Part of a small language model's weights.
Size: 12 layers, 6 heads of 128, MLP 4608 GELU.
Training: a variant of Adam for these matrices, 1046M tokens, 15961 steps.
Each number is 200 + 40 x the weight over its row's rms, rounded and kept within 0 to 999. Layers, rows and columns count from 0. The size before them is the row's rms in percent of the matrix's.

# layer 2 attention value, 768x768, rms 0.0264, rows 382-436, columns 0-127
094,180,140,198,195,138,248,219,248,212,184,279,126,241,221,265,192,235,144,165,218,179,247,264,93,177,192,187,204,144,101,213,126,259,222,162,255,173,207,167,138,194,172,240,205,223,240,100,257,208,244,194,201,191,221,172,197,221,197,250,218,173,266,167,176,166,228,218,137,220,228,269,283,237,151,268,175,169,221,166,220,206,330,249,199,171,150,219,167,160,219,239,186,196,222,220,213,141,140,143,181,190,187,213,191,157,186,229,159,132,270,253,184,158,238,195,154,193,220,187,218,198,105,205,204,218,127,170,177
101,229,169,199,198,176,171,234,198,200,198,209,272,178,229,122,215,215,148,186,189,259,228,202,235,125,217,211,171,145,247,137,238,152,167,174,136,166,134,218,179,210,183,164,180,222,156,233,202,206,228,179,206,193,215,224,189,256,145,164,152,192,249,178,146,215,144,180,195,163,196,207,138,270,217,239,192,210,196,130,225,219,189,175,215,301,219,162,177,176,265,205,249,176,189,265,138,212,189,189,244,169,202,218,249,210,223,194,295,187,247,168,183,197,199,211,198,200,169,191,224,175,228,146,171,157,275,199,163
091,148,198,258,69,207,219,97,231,167,211,230,199,167,179,152,156,220,236,150,232,215,195,194,207,210,115,201,165,232,222,234,179,222,207,156,245,212,250,176,228,278,191,193,159,216,251,205,213,214,196,263,224,212,144,146,139,223,176,211,247,178,164,134,260,216,208,229,231,278,142,212,191,201,159,235,281,186,225,254,223,243,213,189,228,204,266,182,173,135,194,104,162,143,136,235,187,226,176,107,257,298,175,283,183,217,188,176,284,271,221,145,194,125,232,193,106,242,288,192,167,155,199,233,157,189,180,210,135
095,202,173,220,193,183,184,232,192,226,170,226,160,174,287,156,203,154,191,224,251,171,210,226,223,255,213,215,272,193,179,211,226,184,183,128,238,161,230,247,172,237,231,179,178,223,241,213,203,187,219,252,181,145,225,196,202,95,260,170,213,222,208,195,203,183,236,179,200,155,226,192,247,204,137,281,237,178,209,143,236,206,246,154,259,101,211,208,152,235,256,210,216,141,211,155,174,174,203,190,149,183,194,193,148,178,169,156,174,133,225,264,273,205,193,188,280,160,200,197,218,179,186,138,157,244,185,192,171
083,154,198,198,234,211,224,218,209,208,314,183,227,168,197,185,271,314,278,188,159,274,210,165,162,219,294,165,186,225,226,204,218,240,165,190,238,271,229,217,172,222,214,133,216,187,172,275,236,252,249,193,193,140,178,189,286,204,183,166,225,177,162,132,230,186,169,234,171,242,171,274,205,214,228,252,176,162,149,237,188,226,253,226,182,169,169,213,272,192,212,229,134,150,235,256,260,155,204,270,151,200,174,192,216,220,203,216,279,260,190,240,248,202,244,213,215,147,176,186,232,192,184,226,188,238,191,183,236
082,281,205,246,308,286,207,181,256,228,225,186,206,165,172,237,139,250,174,71,164,190,230,155,169,213,210,154,223,176,231,204,254,158,200,236,196,308,168,288,150,196,203,251,268,172,165,183,162,221,213,186,243,131,193,191,189,205,146,181,191,232,146,217,227,228,200,201,235,198,214,228,194,273,203,179,198,193,180,136,122,146,168,222,209,144,125,242,255,211,147,202,204,231,266,230,194,239,178,268,194,190,248,222,130,133,196,225,191,178,234,181,197,191,144,358,252,207,154,156,179,240,178,213,213,214,159,202,189
085,174,106,142,254,148,131,251,187,128,218,240,239,197,186,164,231,257,261,206,233,321,173,229,160,241,198,145,183,206,247,306,219,228,230,270,240,231,170,241,136,173,199,208,170,206,226,83,285,250,217,173,168,119,186,181,143,258,135,154,181,214,196,216,262,163,185,150,299,262,196,214,208,214,187,253,196,224,201,236,271,170,196,167,202,121,213,184,220,222,218,176,146,244,207,226,122,281,180,251,231,227,221,253,202,217,196,204,149,250,190,225,162,266,235,166,206,218,208,193,188,179,232,249,125,176,241,216,282
091,265,237,147,117,173,192,220,134,178,200,249,161,172,245,201,197,290,208,274,82,153,238,213,206,223,192,139,196,244,177,188,230,111,164,165,273,148,219,181,188,194,216,215,226,197,216,187,165,233,197,181,179,173,265,264,233,224,156,215,186,122,156,231,225,177,219,227,283,222,189,212,327,207,235,194,224,219,159,123,188,183,215,226,248,150,156,151,180,265,188,193,225,169,227,201,267,212,240,230,185,247,175,200,244,187,276,199,204,125,154,165,160,311,252,197,215,217,196,200,168,253,155,192,242,235,229,215,195
083,173,181,216,180,116,167,261,200,159,203,212,197,117,143,197,199,185,302,225,226,273,223,181,210,227,145,225,212,206,202,134,227,178,181,60,226,279,203,197,162,189,206,156,185,251,192,201,179,165,153,209,111,266,104,220,170,270,255,111,139,112,181,117,258,171,162,246,203,194,154,175,179,183,232,212,144,194,192,200,243,224,163,141,263,173,217,179,218,130,230,191,192,187,186,242,201,128,172,221,277,243,150,174,213,216,176,260,257,294,160,170,198,180,287,161,173,159,260,179,155,237,230,246,229,188,236,169,206
090,161,232,221,195,255,175,188,143,232,277,247,188,109,186,217,204,256,229,169,182,191,284,151,130,202,177,157,233,205,182,137,251,205,246,238,274,178,197,256,186,183,256,229,251,169,180,213,149,196,245,216,225,198,150,209,275,172,215,222,186,204,170,157,186,173,172,218,184,186,200,211,185,260,131,221,197,145,197,155,233,147,208,233,214,99,186,239,243,221,198,191,264,136,181,225,149,198,171,265,191,222,299,207,155,156,151,192,242,138,187,216,183,246,214,270,209,182,162,182,171,270,156,216,207,199,209,170,152
090,214,222,153,155,118,173,190,156,178,101,310,178,106,247,203,206,173,257,232,221,240,218,220,197,186,206,214,204,234,166,114,190,212,217,176,196,202,245,229,202,231,190,197,184,194,240,218,230,201,245,180,168,188,206,160,127,257,156,199,218,245,116,250,149,202,154,228,188,237,193,209,240,217,147,144,257,175,213,211,287,208,170,210,138,167,189,158,221,157,208,184,167,139,217,223,115,151,171,262,194,275,253,216,164,193,289,135,188,133,204,207,203,149,203,310,219,205,241,194,221,236,161,209,189,235,210,193,218
091,147,158,213,113,214,251,208,233,279,160,167,193,240,221,195,118,142,161,191,173,215,222,185,138,218,213,202,181,202,232,186,164,190,215,199,239,245,149,229,211,195,209,221,155,250,241,212,151,217,167,223,180,233,157,245,158,264,169,223,229,254,171,161,254,180,165,285,205,208,211,148,196,191,232,246,148,189,254,242,298,265,190,232,187,190,210,184,171,216,181,173,157,236,193,188,185,210,227,173,242,198,254,161,160,202,181,219,126,270,218,195,251,230,270,177,205,191,231,173,219,249,259,241,206,197,258,223,117
087,159,166,195,248,244,265,256,249,167,186,200,202,171,169,213,243,209,262,235,220,192,217,164,159,151,140,190,133,207,161,181,198,234,262,158,216,235,188,187,241,168,224,193,156,245,149,111,150,243,177,231,102,255,199,235,153,158,230,213,214,220,83,240,220,186,200,280,182,164,210,207,200,157,228,175,173,187,250,213,249,205,185,147,227,232,270,139,225,226,245,220,159,229,245,227,143,147,233,164,264,252,199,228,136,181,235,224,132,212,168,126,175,229,189,220,184,153,190,202,164,197,201,288,222,120,140,139,208
089,158,239,176,141,192,236,248,161,203,187,310,291,132,204,256,228,257,254,287,234,129,233,219,209,149,223,193,217,259,161,256,209,155,234,168,239,195,201,150,149,194,271,209,85,161,229,161,252,197,218,165,216,158,145,217,243,188,201,232,188,142,189,170,185,183,142,215,205,221,151,159,190,210,91,207,130,202,178,219,251,198,170,174,146,232,258,108,128,228,203,251,139,179,186,231,232,227,162,180,260,255,246,204,218,192,211,170,211,194,181,211,171,250,265,205,162,201,239,221,192,263,91,277,253,159,151,174,157
086,208,168,131,224,198,237,216,281,147,288,123,182,145,158,214,197,254,209,234,177,210,206,147,182,228,178,161,192,178,323,131,234,248,80,128,162,179,161,99,189,196,200,180,295,140,123,247,177,213,192,164,182,220,151,225,184,192,174,196,175,143,205,174,223,235,238,215,195,268,232,175,184,244,196,133,212,197,147,290,279,152,254,241,212,168,175,182,181,191,228,150,178,209,188,240,228,172,233,225,192,184,208,213,181,201,170,199,278,271,216,160,170,208,177,235,151,161,127,221,163,201,180,246,213,156,207,164,211
088,214,104,197,232,214,153,125,196,167,245,190,168,223,147,122,189,174,249,216,211,179,177,141,207,189,181,230,185,237,214,246,225,261,163,177,246,208,233,149,229,248,254,174,214,214,159,205,137,170,156,183,156,245,196,207,222,140,258,137,217,193,197,139,175,210,241,202,182,204,177,198,204,234,191,205,223,164,231,157,169,159,295,219,232,256,204,271,222,215,216,176,142,253,266,233,249,192,272,212,207,236,105,181,232,290,224,199,182,205,161,183,231,252,234,213,175,136,180,262,237,140,229,238,191,177,236,203,161
085,286,197,299,139,199,133,186,160,240,294,144,170,189,150,207,251,176,134,159,148,264,219,223,172,194,222,211,136,156,213,253,191,166,209,196,269,184,175,231,178,143,195,140,236,190,181,220,174,190,115,205,191,215,220,186,197,248,172,177,206,164,162,236,183,215,201,251,162,232,134,257,136,256,254,243,164,214,181,76,182,204,216,199,144,191,274,154,204,155,201,207,163,182,97,151,228,155,227,119,185,162,154,179,185,159,261,117,222,218,154,269,187,159,246,93,192,241,198,223,209,162,242,188,161,182,182,215,244
092,233,146,251,196,216,205,225,100,187,200,186,220,205,172,195,231,209,191,166,199,287,284,278,163,212,188,129,119,166,190,260,241,115,227,196,222,138,208,282,174,227,169,215,200,207,195,242,225,202,273,262,205,160,157,181,194,251,198,256,227,246,235,167,176,189,244,150,217,228,261,226,191,205,199,179,193,247,221,188,197,127,189,280,264,244,184,204,236,129,211,182,140,134,203,143,225,186,227,238,206,178,213,241,255,168,241,187,224,239,211,214,173,155,189,154,233,247,242,221,155,200,184,167,197,267,229,195,221
084,210,159,235,177,199,224,231,245,203,208,215,179,232,193,170,187,170,202,250,145,142,197,196,251,167,236,246,161,261,250,213,207,252,278,199,158,162,196,224,232,262,187,263,231,178,169,201,231,214,189,194,115,201,202,183,239,148,235,233,187,120,191,257,200,246,202,171,239,202,192,223,231,212,173,144,203,159,204,203,198,228,174,206,284,125,165,282,240,223,199,247,264,281,276,191,181,93,186,134,200,283,156,200,212,215,253,161,147,216,198,108,194,204,221,246,214,180,254,181,262,201,115,247,208,203,151,179,169
085,183,286,124,152,182,173,207,123,192,216,165,223,175,248,189,183,230,255,255,156,138,196,205,215,157,198,225,145,233,219,232,171,163,204,145,171,283,228,204,173,189,245,227,202,157,152,181,196,234,175,176,194,223,154,208,189,239,152,162,226,200,193,177,201,183,110,173,279,257,227,258,243,183,216,197,222,199,173,226,192,181,142,170,174,192,148,215,245,167,176,265,247,150,224,184,166,234,184,215,189,294,257,198,215,219,177,228,116,112,149,182,171,229,191,213,234,230,163,204,245,283,228,154,216,241,206,156,135
077,234,163,226,256,225,239,157,120,211,176,225,212,159,212,232,193,219,162,160,167,185,307,192,168,171,247,238,205,213,245,200,151,222,152,121,201,150,217,218,187,193,219,266,181,209,243,241,233,279,246,134,239,141,150,189,162,215,301,162,192,208,283,307,149,264,190,264,259,240,197,248,174,187,109,190,214,226,212,203,236,189,162,224,201,209,175,187,182,187,259,181,144,157,116,210,218,204,249,219,182,147,262,175,211,199,178,178,185,176,168,187,196,219,162,210,226,217,138,213,224,207,124,179,242,211,203,198,146
088,172,289,174,191,195,203,171,187,194,204,187,208,172,192,186,210,223,219,244,182,184,235,176,202,212,172,165,210,287,163,166,184,201,226,282,131,182,167,201,184,147,241,222,148,261,142,116,185,211,207,200,275,239,242,132,247,215,195,173,238,208,204,172,222,178,164,235,254,197,209,133,152,211,130,186,180,190,168,217,210,193,208,175,125,215,233,190,195,184,188,195,212,159,174,123,186,241,168,223,194,194,299,196,195,156,140,170,206,223,212,166,123,161,171,132,173,224,187,259,249,229,265,203,266,155,259,200,221
086,163,170,166,118,202,155,186,114,178,146,222,205,164,188,240,171,174,199,207,164,149,249,212,231,219,181,230,204,205,250,186,181,231,189,215,195,205,260,270,204,221,151,232,210,223,165,241,168,207,179,147,173,163,148,273,248,240,223,235,180,236,247,177,172,116,203,230,203,219,182,228,185,171,186,244,173,184,240,138,214,133,220,152,232,179,191,117,134,236,150,146,165,229,194,236,112,202,174,278,167,187,199,130,273,146,278,155,184,208,186,127,175,273,192,158,229,204,172,212,155,212,145,178,177,179,213,179,179
092,149,220,197,141,189,107,203,225,202,205,234,213,174,191,255,190,98,196,158,200,175,221,205,121,183,161,187,195,154,167,155,214,151,220,184,169,266,181,217,173,220,151,180,189,230,142,192,191,268,140,230,190,251,173,172,183,205,248,141,209,156,205,201,241,181,183,161,211,222,172,191,175,240,148,223,259,134,191,157,219,178,135,138,181,182,249,156,212,176,250,130,186,168,149,191,137,207,179,185,208,236,132,216,260,194,189,170,221,248,167,186,194,144,230,185,216,159,218,238,200,178,214,258,120,268,200,207,180
092,192,269,181,227,219,321,188,264,224,247,219,260,168,186,185,254,259,247,163,172,202,157,229,175,194,262,178,221,168,228,201,222,210,218,187,164,169,162,176,238,139,241,183,186,219,132,244,235,194,223,233,215,267,265,166,255,212,184,237,274,174,176,182,216,224,160,131,184,260,183,151,202,176,169,179,206,174,182,225,233,200,197,220,141,185,228,163,210,203,228,233,224,258,207,204,235,185,221,141,232,224,236,230,150,212,158,189,133,189,176,223,210,172,189,250,218,177,136,168,232,181,148,200,211,134,133,177,188
087,234,215,185,180,189,228,217,192,194,261,129,203,180,177,238,212,226,170,216,162,249,164,246,200,217,205,205,154,165,204,240,225,208,183,218,173,157,214,167,142,193,177,130,233,218,184,136,198,216,174,216,203,169,287,157,188,146,254,160,226,208,250,220,170,182,245,317,188,229,146,176,262,217,169,185,183,175,151,195,159,94,170,251,170,262,248,224,192,140,123,150,177,189,168,238,275,142,239,171,121,189,281,183,227,227,244,186,269,190,203,192,212,219,282,98,209,189,280,247,239,163,226,145,257,227,215,188,181
084,222,171,184,179,153,198,282,234,207,204,223,243,191,246,166,197,198,215,245,251,225,209,200,217,241,172,205,295,160,118,151,221,169,177,201,229,220,173,200,197,271,268,217,184,180,249,186,312,160,221,202,163,147,142,268,208,215,212,214,201,204,283,149,131,151,217,177,164,179,152,136,236,161,147,166,223,270,198,220,275,209,122,263,174,238,233,153,179,154,178,178,219,271,164,257,199,152,225,232,279,125,191,161,195,139,156,201,201,279,207,212,206,236,188,207,226,267,252,190,182,251,168,217,259,170,193,211,213
080,219,222,198,182,239,198,157,172,218,208,231,254,216,159,186,247,245,230,181,222,284,250,266,126,153,177,198,247,287,200,304,229,194,246,178,223,119,200,215,152,196,209,168,163,144,227,217,261,236,253,141,220,137,200,168,281,222,143,187,192,174,208,208,165,147,221,229,233,212,211,198,110,306,218,311,203,203,202,118,235,243,179,175,178,214,203,195,141,190,223,184,214,203,188,175,223,153,218,232,254,220,315,247,248,164,251,142,215,136,182,183,193,227,210,213,162,100,182,162,204,197,148,293,145,199,229,233,224
093,190,202,230,184,117,262,267,276,160,193,244,211,227,282,183,261,243,178,117,232,207,166,212,153,201,190,158,256,152,204,196,267,155,216,155,260,257,170,170,218,234,202,254,167,170,171,142,235,223,228,171,173,187,135,193,169,240,183,176,220,133,140,189,208,197,181,256,206,159,176,176,238,151,120,180,203,260,207,179,268,238,164,171,225,204,210,213,151,163,226,244,201,199,271,260,225,192,125,197,243,241,192,235,187,255,238,262,205,166,173,195,222,251,250,248,161,195,190,230,200,219,145,131,189,200,136,234,112
088,252,164,241,215,164,209,214,175,187,252,227,238,247,293,246,193,260,232,232,151,200,201,199,277,193,239,219,183,170,201,172,220,209,120,216,205,108,237,208,206,190,228,188,159,210,200,168,156,189,224,185,179,125,225,228,196,205,190,138,245,132,125,220,170,182,269,201,209,158,243,269,189,230,314,243,183,252,193,180,201,147,245,158,218,201,160,221,213,234,182,201,238,200,254,227,267,296,179,259,198,155,218,159,176,160,210,231,210,146,198,224,177,319,212,151,217,276,184,200,158,206,245,199,256,259,269,152,274
085,200,181,217,161,149,193,172,155,172,193,279,130,173,224,169,182,133,200,220,89,170,277,264,199,262,211,159,205,249,194,172,237,153,234,136,264,122,196,257,181,171,263,204,122,214,209,206,127,206,278,309,205,53,189,159,204,220,217,203,185,197,225,232,224,226,202,232,256,258,225,218,255,187,169,284,164,203,229,174,283,168,182,154,230,170,234,109,189,153,227,154,178,179,184,107,157,252,221,225,178,238,193,176,168,174,239,183,234,235,186,262,184,266,249,167,196,119,196,222,212,238,167,139,144,205,210,213,155
090,210,232,219,207,173,234,181,163,217,185,198,169,212,220,193,160,286,274,254,162,184,120,207,204,175,232,189,266,148,117,190,113,164,155,229,262,222,191,201,175,164,263,184,119,167,238,206,291,211,255,167,211,216,232,261,208,237,141,225,234,208,192,284,180,164,191,151,181,215,226,229,223,231,188,255,222,211,198,174,283,270,196,203,194,161,148,136,122,287,193,221,168,150,215,193,263,181,210,216,224,195,147,158,200,250,181,218,245,169,218,125,194,307,233,183,189,128,200,221,183,158,263,234,247,232,274,232,249
087,215,209,113,308,302,190,264,151,201,202,169,251,172,175,192,174,172,298,232,183,168,190,162,203,202,229,185,250,196,183,167,224,181,202,218,233,214,185,167,162,183,224,184,208,246,157,222,218,175,258,146,221,264,174,247,275,152,250,134,204,174,165,178,184,182,252,209,168,214,180,208,213,180,258,154,180,175,135,176,143,204,236,290,154,154,252,199,195,187,187,212,163,216,246,205,258,224,231,198,142,131,145,141,195,283,95,240,133,209,243,258,212,210,237,251,129,207,234,237,228,239,233,184,282,249,181,202,248
082,136,199,184,222,196,173,228,127,229,216,262,247,240,220,207,246,209,209,134,198,165,173,244,231,223,280,175,198,151,161,194,142,212,182,156,285,187,194,244,219,118,187,169,179,161,178,116,207,196,152,220,204,149,229,256,277,258,186,242,190,179,215,262,222,147,225,225,178,208,141,195,257,219,205,249,171,186,225,181,244,216,249,180,163,172,288,247,196,220,171,253,283,166,209,233,232,201,109,142,221,213,97,276,176,222,189,129,248,172,192,186,195,224,232,122,199,218,216,233,192,216,229,211,198,201,184,197,164
089,198,252,127,142,135,152,146,224,126,107,214,178,211,264,133,158,188,148,189,242,214,210,222,205,197,192,237,176,201,163,217,143,231,179,244,198,113,167,254,229,241,222,216,107,248,196,214,221,300,229,221,183,130,218,170,208,166,251,180,213,242,185,294,160,193,207,180,243,207,197,254,213,191,201,192,234,182,232,204,242,240,233,99,289,237,226,196,187,239,234,195,230,275,186,181,221,190,191,198,185,154,167,177,193,201,165,197,139,151,271,85,221,181,160,113,212,177,224,195,195,140,202,217,178,199,231,183,171
091,219,254,149,247,186,197,193,248,305,108,210,254,136,179,225,225,181,270,222,166,224,220,254,204,184,243,155,225,144,125,233,129,195,164,264,251,185,191,231,225,131,201,202,226,176,187,251,261,203,203,162,214,175,176,161,238,247,159,250,189,248,179,187,171,192,240,228,185,217,188,202,211,245,193,146,236,200,199,156,190,186,164,258,131,199,253,203,153,250,214,173,263,192,220,201,227,159,215,185,170,238,224,169,200,150,202,207,177,153,174,243,209,177,243,241,229,229,119,195,197,213,212,211,160,211,242,251,218
085,182,202,251,186,206,144,114,215,248,210,156,171,230,245,166,251,180,216,226,229,265,181,208,262,203,181,218,148,162,225,164,221,261,249,232,199,190,201,228,263,218,254,267,145,206,263,198,249,209,153,233,177,144,165,194,214,165,245,197,238,214,214,161,211,157,174,297,200,232,180,226,155,271,158,278,220,154,266,160,270,180,265,182,256,155,176,195,240,204,208,189,161,119,224,201,190,228,138,246,208,145,168,192,151,206,191,149,164,199,196,265,257,222,260,57,226,157,231,157,248,197,256,201,175,133,264,155,258
083,175,299,194,274,297,259,204,155,155,199,161,156,184,225,211,230,175,223,181,147,182,226,181,161,177,210,79,122,173,142,205,182,166,164,224,271,161,162,262,204,168,191,255,220,238,204,153,201,220,241,181,229,245,199,217,205,228,133,223,238,310,198,210,233,131,217,250,233,185,225,265,159,183,233,299,197,200,178,190,203,244,170,208,234,244,249,190,184,183,168,194,160,183,193,143,167,222,159,207,123,179,254,152,198,210,150,217,215,252,187,205,211,179,178,197,180,178,198,187,217,142,302,221,136,285,188,244,191
084,193,121,197,230,156,202,194,204,211,217,172,176,249,193,265,215,176,202,260,212,184,222,183,162,159,156,151,251,267,189,227,218,133,286,241,132,207,198,191,140,160,185,220,190,206,243,153,153,257,180,205,144,237,188,280,209,148,165,200,188,191,180,213,232,156,193,230,200,250,132,156,224,179,186,205,86,211,240,197,157,213,214,188,139,152,249,112,204,228,207,266,225,299,196,215,195,239,220,238,176,297,244,176,165,204,248,225,140,211,199,244,179,197,106,167,154,218,202,201,253,202,179,193,186,196,178,223,233
092,209,200,182,218,170,218,193,234,229,267,272,225,254,204,207,248,228,236,232,203,236,183,189,166,169,254,230,243,227,204,72,151,186,141,232,184,174,219,201,199,175,220,177,212,230,215,235,229,209,125,158,195,162,182,220,154,191,188,172,280,131,165,274,224,234,148,193,166,189,163,208,248,177,223,184,189,226,172,208,160,213,176,175,243,146,201,143,187,246,223,249,272,206,200,152,296,197,208,214,259,240,266,209,212,157,155,192,186,171,171,215,191,150,247,208,202,201,230,227,291,208,191,247,203,241,242,242,244
090,218,202,198,243,205,230,172,226,247,186,139,199,206,202,157,273,255,222,196,199,168,261,205,225,201,218,89,254,181,196,306,228,193,170,196,252,232,157,159,215,180,122,250,226,169,229,203,255,196,231,202,221,246,212,183,196,165,173,185,184,247,210,173,212,230,181,178,193,226,228,249,136,253,191,243,274,227,128,165,211,230,205,256,135,253,206,231,212,184,207,225,170,190,210,235,183,263,148,109,124,253,291,180,232,208,268,204,318,210,236,205,206,163,163,262,176,208,190,244,224,178,154,158,170,216,140,183,127
079,197,165,155,253,204,254,223,252,97,199,140,221,218,192,216,153,268,179,310,255,198,132,243,163,163,232,163,197,192,251,177,183,158,146,255,198,222,182,203,165,183,242,176,227,265,175,154,168,220,199,172,187,187,141,227,169,147,178,210,234,210,230,255,233,208,167,153,183,233,190,181,220,209,247,190,232,224,185,205,224,254,190,252,185,225,202,196,212,193,135,200,234,272,251,176,235,223,271,193,223,118,241,143,205,271,155,302,188,284,176,198,135,254,178,241,259,173,261,162,189,194,240,272,229,167,184,184,242
096,194,201,254,196,188,193,160,236,269,167,141,201,222,138,192,236,137,212,215,258,239,148,221,211,180,195,158,222,202,159,121,192,193,191,171,179,203,206,222,227,299,218,161,284,247,238,214,192,124,126,138,198,232,270,186,250,168,198,186,150,179,207,69,212,191,248,232,128,164,147,184,173,238,144,203,197,129,255,160,114,154,203,141,159,248,162,168,235,159,176,112,126,159,162,199,206,166,212,231,189,141,201,213,207,162,186,177,187,255,235,168,195,220,268,127,263,131,211,173,171,181,246,217,155,147,245,158,74
084,146,273,242,206,212,156,217,242,188,194,227,219,167,235,237,214,238,232,242,229,177,236,176,153,275,194,158,206,149,177,232,243,230,204,291,161,160,126,245,189,246,216,192,204,194,139,189,235,203,158,200,211,158,239,233,213,223,202,208,175,228,212,230,224,204,212,215,239,180,137,139,193,170,116,182,150,167,187,143,239,225,173,211,201,190,236,216,247,171,179,201,198,141,212,267,175,173,196,254,216,254,228,248,225,118,259,133,205,154,212,93,190,236,164,189,218,202,256,194,185,169,117,192,187,106,157,168,201
089,157,222,226,176,184,176,177,218,150,194,135,145,234,233,225,196,204,186,212,172,254,197,199,276,231,215,191,147,195,209,192,231,279,231,227,225,181,180,208,239,217,215,265,226,161,194,262,196,235,152,229,209,236,189,223,234,197,185,212,225,258,228,138,240,179,221,211,210,157,174,196,113,224,188,206,206,133,201,159,238,130,145,211,185,165,234,171,224,246,176,166,154,180,168,173,164,267,221,192,202,230,161,171,213,274,193,198,176,317,207,152,189,205,261,80,235,140,215,234,221,199,158,156,148,122,168,158,135
093,170,234,269,144,207,185,145,247,265,227,220,180,219,183,281,207,202,189,211,139,187,226,131,186,208,162,219,162,215,211,148,252,213,200,208,166,170,239,146,190,167,254,221,240,306,200,233,111,185,151,255,242,205,170,181,199,183,165,181,194,229,224,143,213,214,164,262,167,236,213,200,199,140,250,217,231,238,220,225,154,250,164,142,176,174,210,195,208,212,235,141,189,180,169,224,182,205,179,262,254,225,223,153,159,205,107,235,199,231,231,265,215,151,211,166,154,264,177,201,215,187,204,247,257,201,235,193,197
086,195,182,220,263,145,185,230,220,236,248,214,211,204,248,173,237,171,222,187,130,201,226,199,110,150,247,151,240,222,187,170,203,189,147,157,213,280,207,238,223,198,180,209,170,171,190,252,210,220,225,183,138,209,168,171,223,242,235,181,199,140,184,218,171,241,223,130,129,235,235,229,216,217,134,213,256,123,180,140,218,177,246,199,184,138,199,183,256,97,197,202,181,141,190,188,157,114,206,234,148,162,196,132,187,250,216,222,204,128,137,230,175,265,224,228,204,111,210,187,197,225,261,141,163,239,214,205,237
085,254,155,225,155,196,218,187,237,160,283,193,259,194,280,143,199,172,194,178,201,232,190,202,185,214,164,140,239,170,187,244,215,161,140,195,200,202,194,212,177,219,164,172,239,195,153,194,212,251,106,206,181,167,173,243,182,205,227,158,269,165,160,282,234,216,202,217,173,172,155,194,256,170,292,240,152,163,120,234,204,176,194,136,268,140,189,269,270,172,257,259,240,164,214,164,261,225,179,237,215,253,186,215,188,265,183,237,137,222,226,162,201,234,183,325,190,198,220,234,221,198,260,124,202,233,219,156,222
093,169,267,172,220,233,192,223,251,155,270,199,216,177,179,216,250,250,230,131,247,209,155,261,208,205,200,198,242,218,240,214,125,181,192,226,239,294,219,274,188,185,196,216,209,206,174,155,151,255,303,226,271,274,203,238,256,163,153,203,169,184,197,87,165,191,213,193,221,203,173,169,208,199,201,261,275,201,144,150,264,158,248,183,129,234,188,156,151,174,181,194,195,190,183,146,260,139,188,204,229,145,270,178,129,169,202,191,187,292,213,210,183,171,241,249,134,169,224,168,192,206,210,223,152,217,178,185,231
084,188,137,205,201,43,250,209,207,203,156,158,237,169,289,188,188,168,192,264,176,221,272,214,135,165,177,162,206,224,146,266,164,125,228,189,172,263,169,306,176,249,231,181,149,195,196,291,234,279,222,143,150,158,123,191,255,289,188,173,296,202,141,231,207,210,172,192,173,226,213,197,230,129,222,215,241,172,234,247,219,268,170,113,201,210,146,161,187,197,211,111,216,176,234,241,145,243,194,199,188,191,208,133,184,191,235,253,152,178,201,156,189,293,267,245,272,167,238,138,118,168,212,239,157,180,235,196,188
082,192,227,181,179,96,210,228,166,252,128,194,219,259,233,150,181,157,230,152,229,104,145,152,157,173,185,169,204,186,120,300,147,247,182,173,140,154,258,214,224,243,216,169,252,207,168,136,231,188,219,202,157,237,182,278,194,130,266,181,186,251,198,279,171,170,240,236,192,195,122,188,183,169,130,153,180,179,226,186,190,212,196,146,216,240,247,258,171,223,184,157,231,194,169,234,171,227,175,154,224,169,188,179,221,135,176,247,191,161,195,110,140,172,193,136,157,247,227,283,227,267,219,203,223,274,181,207,224
087,188,241,186,128,184,198,207,227,225,209,213,239,267,176,190,226,250,205,199,267,152,202,222,232,158,186,223,179,199,221,179,188,177,254,264,130,174,191,193,204,209,247,223,218,305,250,133,203,233,228,181,238,160,240,150,201,255,256,284,206,190,217,216,181,167,231,214,202,195,256,237,271,227,142,232,267,233,135,264,184,210,200,191,163,232,206,112,195,209,166,266,173,123,135,201,244,169,235,188,201,163,268,196,202,183,209,144,185,168,177,215,193,145,225,128,191,199,242,161,226,227,158,185,189,180,195,199,228
088,216,124,205,161,147,202,195,212,241,162,188,134,209,260,226,197,116,120,225,201,132,246,168,248,161,175,219,182,223,147,235,168,216,266,218,172,159,300,222,249,193,273,243,152,183,245,213,149,177,136,221,175,163,143,195,177,207,245,182,183,208,195,216,248,172,236,212,229,227,200,260,241,176,171,255,238,170,191,232,200,174,194,228,229,143,204,161,223,132,245,100,263,184,176,189,200,239,195,216,159,244,232,233,199,243,156,148,196,189,126,252,227,179,214,172,189,180,277,221,250,140,206,97,134,155,261,150,156
093,211,155,233,217,269,143,200,261,113,199,196,161,228,109,210,235,214,209,204,169,167,211,215,264,237,208,208,141,217,242,151,225,245,191,262,163,166,156,154,170,214,222,165,178,131,190,107,168,229,111,161,196,223,199,204,176,113,208,165,205,113,218,229,168,290,224,185,227,162,173,135,190,161,241,158,225,223,174,208,231,207,214,144,145,238,215,168,177,214,200,220,149,237,242,126,194,214,197,251,174,151,198,205,198,184,203,230,283,210,149,220,187,174,176,165,170,195,238,193,236,137,207,146,198,212,169,180,252
082,127,249,251,176,217,256,223,173,197,126,262,198,135,231,179,195,167,207,197,195,82,137,204,194,205,193,288,188,227,171,131,148,206,244,185,184,185,265,217,168,213,198,207,166,273,233,152,223,170,239,247,213,241,278,173,143,218,212,184,177,245,291,179,136,127,138,176,212,192,236,235,206,135,176,214,205,229,186,255,184,277,212,211,222,247,242,114,194,218,214,163,273,207,175,217,182,186,188,124,247,267,242,180,232,100,186,166,165,182,246,232,200,90,211,133,166,264,266,217,189,238,180,191,227,196,230,157,220